Weights of a small GPT-style language model, trained from scratch on English Wikipedia: LayerNorm before each block, a variant of Muon for these matrices.
Each number is 128 + 24 x the weight over its row's rms, rounded and kept within 0 to 255. Layers, rows and columns count from 0. Numbers have three digits each. The size before them is the row's rms in percent of the matrix's.

# layer 16 MLP up, 256x64, rms 0.341, rows 0-255, columns 0-31
100:144115178095140151104105139148138148101122138136121164127092135100169143177101112126111108098106
121:111092133099143098116145110100138145161087198119096122106164116114142096088124107132121108134131
088:124136152103195191159128081104084137150171135119144126119130129148141133132126109137132121104128
094:098147138117129134124080124193148134097116152124136097123144139098140144124104134108098138164095
101:137116134147122144138101124147127083145152131137103138126133138130151121131130169077100107190161
098:141107114144120138106129118134161150147142146137129132110140119171078115200163131089110092150115
099:122200148154152119141114155085109132122119110087118121129169132130130138141105108158132129121131
093:106113180107169145122130154118127116112126116163118166114098098118181141152108145102096097112124
099:108115104101150098116169147176152126099163120145135079132115081173102144165134127136134140133120
091:164178116163156127155085149135110143170145132118145132108137147129148138144119103142111160102092
103:122165142112147121157140151157119151116095141130129103105139148101156112106099107140083102143082
103:112106120143108128142153123139134117117175133112102135128142112104176123160147088105130129113150
100:102146133104114136103121106119120145130136155129135114128064138144135143151067114106167137090110
097:099091161091112118115134131142100121147100137104124113162108118129148125102154143119150109157097
093:158145153145157105131157098162181086093112160097147111201123109117134148120133146149137109159121
091:134100129126135114115139130149144148127135167102154168159149118136125143090108140127101130149113
109:141150117106166167121150106131115085137147150152101104116103110138111152139100159096159111133152
089:109100146093144108146121139148142165105118100136123099163144121156105110117092117117144130144135
099:096147141138134082122121105088104159145138150115142155173092079127136135102115087130122135160151
094:109143154088147166139079095119109127119152146095116096152144127166121110089109099158136166124090
101:112131111155120119154111123121133090105178138090152139051105104144140115148133088118088113133121
099:111148110122109068138146116105120077103139124142133120176099121130121127083096120125127117137109
096:141110111143148120140111143093100123133135119113158124097116148165136144139123171160137090118152
102:111094135145144096090125104155122140093124119138113115150132111095096103140119102123189148141082
099:172100121123145110143117077149134134128125120096115166146146128131156146144107099116086091183134
084:089149109117151125108176148137141110154092144154079135076131119108106108167155123143109123114089
108:128187169119131107145148158115076117143134136128105101131123107110128112087122097093137100138120
097:131115161093115107108118106145163152131130123120118126097136145150131068088124136118088164126139
122:142164171134125148094102111179106127184131151134138129130129118119136119144107124114111158136090
103:133128156099138105179125110154159121136134104181109126143146107141135113111083144087133135085102
106:116157167115155162109104139137106162145116122116172102137112121161141140133120118105098128141118
102:108155141155137137175107153104112185166135115090168101127189108113141149138132106161126150123094
098:107127122112101122144103121162125147154136144124137108129155108122125167119129121073130149157157
114:135106129102123131112097137179134161124116135146118086176151144140115146150109127135126145136108
102:170142126153156128109139147126133149140156125175097115117117102141142132093098134112168150111140
096:135113118170118157129188119105133129113147128117118128094082117121152102139106140139116173121131
106:189123096099113144113167099129116177146084127127180106085119144139145119150122096101126129103096
101:083129113079130166115128102133081108115119129166123105139125091133173144152109123121183102118099
103:155123139144135164159191124097099135112135155122135119136126135115126137125140071144102125166147
094:155144145097165157111138138134119124165119157096123145075115125117159178123157102104099123040131
098:098106116126116042102154140148152130131133117145133105115130150120136164148120102113150151175133
098:116146144094100094167138122134115098095124117108097119150171170141126107141117100125102113116140
075:127120127124110132090143152127124107128073094110136161123119094108137114137151106106119116111097
095:135176121098184099120118110155104154126129163161076130078144133124133124127129142158147185141129
099:150147102133110138158170129122120140151148142126132111138174135181115098129161121098053177120108
099:108125106146107130146125072130122117145142169111137139094153118182124113138142090143116134107162
103:168091186096118151171130143087158147103133106111122162167129144118156135151153107128083152160151
103:121116142096127139171096151127130115125124096115145152166140105150117139116103114135148122137141
105:122138137120149102156100083129131093117100100149142123131130085160146132118104150123113091151116
093:154104131147126054135128090158124118157163137137123158097123113130143100110105103150102117154133
100:128124149111168097124132130111147102114163130099086172139163120123159144161105116107093172145151
119:150159111103176121134128125138118082164142131156176124065114133111121104099159126115132119120136
097:113094128127090109144157111093155163151122132087125084124108123152136139137148090094148105122116
105:177124122073132122112154096159098105155109132146141136093089134156108115146114142141125088149129
103:148125178155155104129133178162118143111102113110154152117148109168155112118098104093143155144170
104:104109107145148113139141095165140156108115121144168135090105119159133078096124107111128103099090
095:171139114134114124122133137117102116107112144159129136129138139160190154095080130123127141141134
096:165123166149101127138163131157134145133151114150130083153111127131127115160076153142135098131101
095:133147116088138129058075126171155149146144135147106109079154117145124146128174150103130149109113
105:105198130148140147123162135128127154141144110129148160109130072133103105105102158143121087103112
099:096144168103170120154136109146137111141141157117124106134131138114165101147155136120102144102148
111:129153096115131113094153116136074124122137140159131177127096149127112080122127151142139109147100
101:152108121131154168087109127130119108122110166160153106112135132088140112191097122116089151121098
094:143124111106114127082163075145136170173142139136146130159116170099126189113099126125123132143153
090:154134109113114112114153125119098114104172080146122120162137107122156091180129109105109118103118
093:101173139114155144112179146147123156118145139094132122151155082120135102117149147106114183129143
092:141105099153154178078149140144129120120133142139095138133122121137147074152149169174111132150125
114:148104139165126082134138141141144130126113145119119133136135099116203109152152114067140143125131
100:124154109127121121146110091130159147104165119118179094150067120140146146135126132140073107129121
105:135142107129154110101120110120124133095092129134118137130176094146125143126183122171115107118140
100:145114102147111134111085135136123132136108099127143083101134086153139143146086125115092124102068
096:108108178131156126079132118131160139109132116125150151132147111142140084143128150169131127091113
098:124116149125148121131131131113178085144129130164152105113112132133129062138133147127110161122129
100:147101152114122128131187120096188111174115120103129138123128139153187121141103152097136140111124
095:103121111109146118172177117138086149107059129110082108116141140132118102119138121126152148097101
100:150108157144145149104129141117149121139115089164154148140105102155102101128145120091105112171128
099:098151119130127107133154087113177135145092172179103090131117129164110120135101130137129090128129
102:071155151114107177131128136122090115149126173113129123097181134162140127182167127136131093138104
100:133107148151112182163182135110160129124107128079138135109141144152160109122101133177132136145074
098:161148177165126126099139135142125154146138175120101105110103118135110125113128166112106139123134
093:080107137101110095156119130147139137148127118153140126137120112114110107119151130100158137081124
096:117140208128100119124134128136132111183136140132156132106126133121145126066147136141113092146141
096:134138140152098124143147127157138130109166092108134149131132113077158098127116129133098085167126
091:110119148083163101112093154131132119123105111142136091121097172144150100154117129145104134097116
096:129153142132156098144126101142137147092140149138116088144152100129123110109146140129124145107112
098:123086122131112102082104114104143140121126129121137147118108127112146092156089104116087058135107
102:084171123141142104156140103144112109122144127122141160106167164100145141144125128091121159139124
098:118144118164083130146136113153144125124149129124163075149161158158149140104120086123102105138134
111:150107107142132099125132160174162123126168131110152088121113111121140151139112121100150126132136
100:113148117152157161125114127118135077131155177116091106109160125157126146164154144137130106096081
097:089129107156167150160150150127130120155133161104162089090147163101140115181156137142139158118130
086:128116156108140141090145096124117172151091166155127117121125131132139098142078142134111117136140
105:146146124100141137088107154151136185114090133100164120104143120140159155168148145160077108139128
102:147132158141145130117159145132149124127130191135106103134157152135136137125090147142112143148124
097:145127083129144119087150180115157116161139125125146128134136147137150143078154144098130131181154
106:112148145128134111108136140166147126153140143129100110088147151135107125138159097125107112175163
104:145116130141147102142140101152109123101158124150138104139141103150164160101115168104128169177128
103:132157115109181124131137068159161104139141129152179139117112132144145122137162133139164090143137
097:150139146130120153144102155141141093177143130116143105131124118161178168173075131090126169123133
115:104152121136146133098170137124111183125106147124140150141124152102163175108119131081120129148149
096:119165099088129082096111108123152152119143116119140137106163118141102127105163144142148149144141
113:160182179129163112120107126145122112177140128094148143138165111078120088097079149116133112110149
095:114121130110066101182109132108098128154137105139109150111124115151171097113094123088085163097144
107:157141134137143093133081109146147146147123125121119161169154154144133134098133135057061133122178
099:104164127118143124120081108096130140137151104130142140138114106163092085139102093110098086128081
099:161151125117119128117116120118105117135091118141112111162113118133175185144115108129104066132118
093:122159095131155083096139148164139120103133144163124101090135132115120127144144099121156158126113
098:115178142142129135112137104133118111135158143115107116116124142137130132118109106101136128172134
102:109154163063146117105127098108159117135182130138136167113083102062130129132119111095123158099107
104:155136133136135146118146127066095093105112111124121165172148081166147176126126101137150136119115
108:091104075111146121165134140154158111166131147144122118087132132163136093138073122131092101135125
095:114120138136092101136160128131111121100136146131156155101123113123117119146106134112102090121151
097:137153154118165149143130126131140177120167131126134147132153125115107137088100136094055148148105
090:155162137129163132120090092125129148127109103147131117122153123141113156118120129105122132112167
105:099118140137073140103128112114125094129107117150118126119155118194130199138119084142109119119137
097:149142092121117116087106127135160091102128120132143118153084109172118104187124090097158112138142
086:107160097142161092118159155104137154164061109095153119159129117100106111145159135111120118150085
094:092134159136165124162135126158139167191107148147141131117101133131099127143128149101096148129089
092:083129151133138181184148113151124148130110110134109173085159089122133091141135165126144135122099
089:127124084136166135186087136126160070093135129137140118119160124124153113115149126082118114181104
086:154143099055173129124106144170117156101145163131120140115132128111117152136111113126120106106136
105:122166146116135080119129126168166128171113141160156137107143146116113116103119170200147139108122
098:145152154144130121101108117153122100134147123124126140125150158122118092136135108162104127148099
098:135110140158170144094106146167090105145143150105165141160117152149152144086126122145122180185098
104:149170170105160087148106124149099115103097110117139106129150126132136104122117110091107143134112
103:127156123184150143111116093107154094095137130104128150094167137149116143114165135149098111139120
106:130151111125175099126121133167140118123130119154174106134112112171071133102134133141140121095153
093:177109094105169112130154143134100110119141153085128119119153121136145129097117123168111144075137
105:185149129083150162135131124141141096113121127145118136124098141134152157105157105111154117111130
128:138131160063132147151172163143117155112133168144107131148124129135094152127107105092153124111130
099:164151120134157142152133160077116115122101134127171117097125129118181129163151136150125129138150
095:092144102127146133097160124125100160141135122143155179059140127150143099133101123132148185148161
088:120111144113154125102132133164117132128142138208093152148154115137142130131137082134071131123178
095:168111148149144136112100123140114110173114142115132078113149144129128098121128143124116144156102
101:127177128097144137122151151142131135136116117113196154121142149107124124111151111165129139126123
130:166109168144101128102117146169112088116085159116160128141167135159155095137119093066121094112136
106:101125140130115116190120114163102149100131129079129140116127123159128193147129153142127120112116
106:146141101132096084097161127110143132084164110117130135093118146162141096126117104147088138105140
096:142134088163148168150151157108121154120151088127137154148116132151101098109116067117147129131143
090:138198156130166132139111188165083133128130116137152117128151118105104105109118157120110127101135
099:134166130119149096135105120120127141168108182137116130122140143173122158138142111165115141104142
099:133135137122109135161138106176115118144159132124132155132134107207124141100131124092109144090072
110:156146157140106135108149095123163191155123122120159129162106150125162148127106138103125158137187
105:113121134125135118128116118153172128190098130138163085132172126155151103134119131129142151124159
093:136145107141122160115082125144105104118129103168118119140133148128194131183164136122148151151115
102:118127164141099149134138134131161126094160124103133136145122108098164105153150123088129129155126
101:133133150123152118132122147147112136116138115148144139133169126145125136099132083118088113131120
096:108142075067173130115131087157128133110151104149122122138129128120129139118164094130138100135120
099:127111102121153163160125133148152117137115177116154142128095126145159107135170153145127101143102
098:129149158187116105088104116166119137164116120145136132109124166127122068135132102102158125127100
105:115129132114147093137103115201140134118110126061156112154177142148123136127121160100128099123120
105:166148112106105144117124115149161102170155124108154105126116130112103126129074138093117133116100
106:159118184139133153133137104103142104120153120141148097114135152158183144126160138113116134163140
099:137114104130123107189149106131126122147155125113103165156114107170170093132147133109134144134128
097:155153129112145151141138106148131126146096190093136116118156150146144112136134156072124155123143
102:144108146097123129105115177133161106102147155162149129118127140120139099153064132122131129149096
089:104140162108140168122105099083167133161145167147125149137115109157122124121102148142118137057090
104:177119153140140158154136139173145137131173097138123107101162142118145073100142149134105121145131
099:146119127119147153121092082135107130122152124093143145148155151096125145141091114094138121177112
091:133096139102138123164136145134124128110191142137133119120137108165130160131095144155089132097157
092:124149104130148114154072118135117067088112162122150117125122122156114149132137104085131157111086
097:140112151125129119156147136136101118152125143123104116191108065151176147072150109124080127125143
089:138114153110150102096151143125100173119100125134130109117191134110162158127122147095153129160112
109:132128146131166128128138147099098154097107090180137133152123099159101098128121173152120147092115
108:111116138108142114167147148196147121110153141123152131151097141162110148126156122140144129138126
099:126147130126080128155122126144129129097106131089122118138152193132138109159136093107118153110082
092:185155142151149136122134103126125127082145132113084130139145098140105165140156130107132121165110
097:132169133151154143127089147096144123125131141112124098152119142105161142140152085134137123139120
103:128095092166112133101160097149131120089146142098146108153141139133146162130142144129131137160086
098:135081145127112089115137107140100159126110161139126102115182114120122118178084168122102091116177
105:135157157158176116151136175139133102173083174136169119078151153133136109125123112125129102049143
088:121119183146139146104098119155105129109092116126111125128109111138128103144141091096109163156105
102:094152173120174135124185095123120140103093111081131113115106157103121120132107077126156096134140
113:130114139130151096148132169131111129135109107124131154200124139110160120173144134135082111122139
101:140154104155164148139138135168125090112149139094118120134099098125193138111128143149121164158132
102:142178090104150091079148153088117108129108102139157112127140113153136119110147149169160110143116
097:127144139162106136164147122121140130125103129099142127106174110124111134142105103103132133180087
099:121106144134114129103128125138124190131119151123103126128150106132162114170062149115092091163127
107:161094194141102112150133140094129119146135115132140162095167142113146129155147112153123155147117
107:126123123136143139109146135121122146120188171146128094149131121119120114097134141128103135122114
108:142149151118166087119151127174163115060154149081125107118116109131168135105112151127113131130160
118:147137121148186110148132146145125140159136149117131095144108092127174134158136179167115147097147
106:135119130118144154137182183155114121130088147173131128130138102144146137141111137125113135086108
094:155143134127162122098130128115123147153135138118119119078153118180144142128126053082099156160119
111:117119135120124101159133141122128166134162122165172134125190123147123123144135127056153124156141
095:119118141154130126104103140110174138129164163105108112080142134139145100106149130161147068138129
111:136150160162143111138140095166142104147125102102120128107130093157112120159163104096130115167120
093:178136131168124101122160117132141082132131103128106109076129115096152100109141109120112127153105
110:124150137051134116142161116134119153102129128103168116131150135148154153128175098127146151158114
105:154131156150177135135122148109126148129124135116159141135179127125119104124130113138138123149093
115:139116173162121134128128120133178168147095178125083147134127107111163122134139116136114111150165
098:154108154117130190117139112170127154118123136104155114137085150112188136118178145137117127134164
097:135109131135117129101129092088141129109176197138172156097129122117100140149136116112111078105130
096:143101147121199114131109131123123122116159087134182124100117123136092131118150132076147106113149
099:187105108135139155131143134152100109109148127108122121167085106145159135121143089161123089130186
098:115119136087148139106162130139131089147082134128146111116144143120128150100126109186089172146097
111:153166137089119087148146063120134156118124120121095112121086149129114144138093115103138112142115
093:143190123145099090121090147130089128093133112122168132160115117149096152135139108121121115123116
103:169182099138160141118133143149155135137088149137112119122127106166117104119110146142124079121096
107:137157126184149111175099123157096150153135136128155116122087123173116142121140126144129105136112
101:126097157128149095142142118137163141118147154126099111168118095131110121128140140121088174164112
103:083114155142112131107128118109119126132082127118141145122099087115128115105131101113104125128092
102:127101105119110110159127135110113130127063139132112126135138069143106076136104152126101087129103
115:128128116123143142109104108150114143138101097142119134120153155136158109122150149091140164148112
106:126177109071134167149124095152119141176164139181141092170119098127130111155133099149099137133103
088:113140144110130117084135128148124114165143136123106157154119147157116137155149179127139155115149
103:134134142158141137118128127115107161094151122150108144053167104132173126093084121124113139089100
102:120128131108123134118116149135118182126131083092153082107113102099157136100102098119144114147148
092:146135113132112123178150157157131124117076158137135084139123117139129127097111139108113107181125
088:186129094108110132179097140096122116133117171190154117116130106107134109137125164145142155123115
107:111180109100134123143156197145096119128132184134110115121140140134164113142135138081108097122095
094:098113129102121112145112123114120097133130161094137144072108095133126135113119143111053126139106
094:078113109139120119060149146125113136138102134146123151151154106129135160104128130163122127122142
097:154120116103143139171171131142076164131131144105168146096143166136129108132125136163119116138144
096:096105142114150132130162171193124139104121119164142092155130162120104113091148161134130135138150
095:133080118142205153134173125120091136157146141139165160153149125130172156154135141155105108089125
110:138109127129125131163145166140107130146108119086134132088178118155173131161141134118116144117151
088:083109122115136118097103111106133112126110129152120115138160105125138075143125134120088111101123
100:130113129101156167129149148176123137139077159141131142139142115168130119126161105132142118142118
100:112133120148197126138120136175126121173157166153111122128105136130157126107084126097158133109126
114:180126130103150139153152112171095152139195116129151148098109083124131134133132154114125135150118
083:163116144084125123091165115146132104114173125115146143147129118089117060138126177130162134163128
096:125135139139124103078068141137115168085137162125164123127155170137126136118103126137151109125131
097:163123148127120130115121154119124108076109161091127069126130169099114100128097114068099112129155
105:111114133133150133152132139131118127130135143098157084107121122121127141136103142161139134111097
094:114117138090115123082139115173091149171159157162114135184162144108137093141109127133120109103139
100:148099169109124121124106115073143123122128139157144106131123090150146133149140119119144091116137
095:083137136117123121154183086096120150176107163149147128099113123101115136114119138139147128118070
106:123160166132137159082167104106150095108140119179128100125149110116121149105101106121120145128097
095:097141137142123099115167158096168130131144130110120148143082088125143141108137099129148179142108
093:132151164138087150131164121112155106138128143106194099106118139124125136097166161132106144142088
101:116133080134164161131117112149116134128147127106124151145150136139159159132145068090126093154137
104:151126189149163138152117124111148121147148200128141126130139114163121118158163122154091120153142
095:138125130125165134122122103082125164124088138102136125162138104114149116081160105096146192098115
098:123131094120081114136114092153153149143130155120115118118100139173127104113138105140147148144111
103:182158094156155109140160121128105154081140096132156133155163107108190134146092173089161155151088
112:156138145148129119120158142122089091155125156135104154106125100109128102154118143100127141090135
109:097092137104135131124139130139141137171114148136148107129126146147124115132122147098136142148116
096:109173120118100136139122124124091119138122119099127119142121106129153099146132156136108118087129
098:117092152133142116150120128180126108180106161133141115101121120129157163104102150106136154131096
086:097135105062137114087070130143165107102154155148126105106125133070135105139078090141125111104090
096:132104132137138098119189135142137132135117157170160144067143152144129109127121092130120115091129
091:073101158110115129150109124152151137139110087160129158107082147146119128181152119117099133151094
088:140118111126085112080124123135126181120168113148122097154095144154121143152115097158099116123127
106:124127138110128155135159117138139119150117142139156163100128126167105126142122123097165120178174
098:119138147130079096157152131114145149153143161123140072148093165113154125138139097105110085116135
090:159124118134135081154115114118166131141096106126118145129101056105120064162147123115139098163114
093:119111135117160140109112143140135150129104133128151125118123122146146126176106157119108124127098
095:142126119143098144118161111105117157180177178170159168138110134126132126117134121156134122146120
102:105151179128139196134153139127091117141120125121121114131098163135161124125163112102121130147125
103:137171145110114109109125119134161168127120171101132113098115110117086084113127141163151134159153
101:091172109167131115156121181119113145128122197144167080131101114149126122108143145137095111112124
093:117129117131113105104134113153112119104147156193126127099119120127130151134103143097115093074107
093:101156113163104088152164104140155137121121094161114123116142153139136107109159138119146137119095
097:139150145118134127118155079154123130107138154137106089125093147097120128130142097126134082142151
102:112140147108113147097101125106098088120146145116163150136156158141136119137154109111117175129093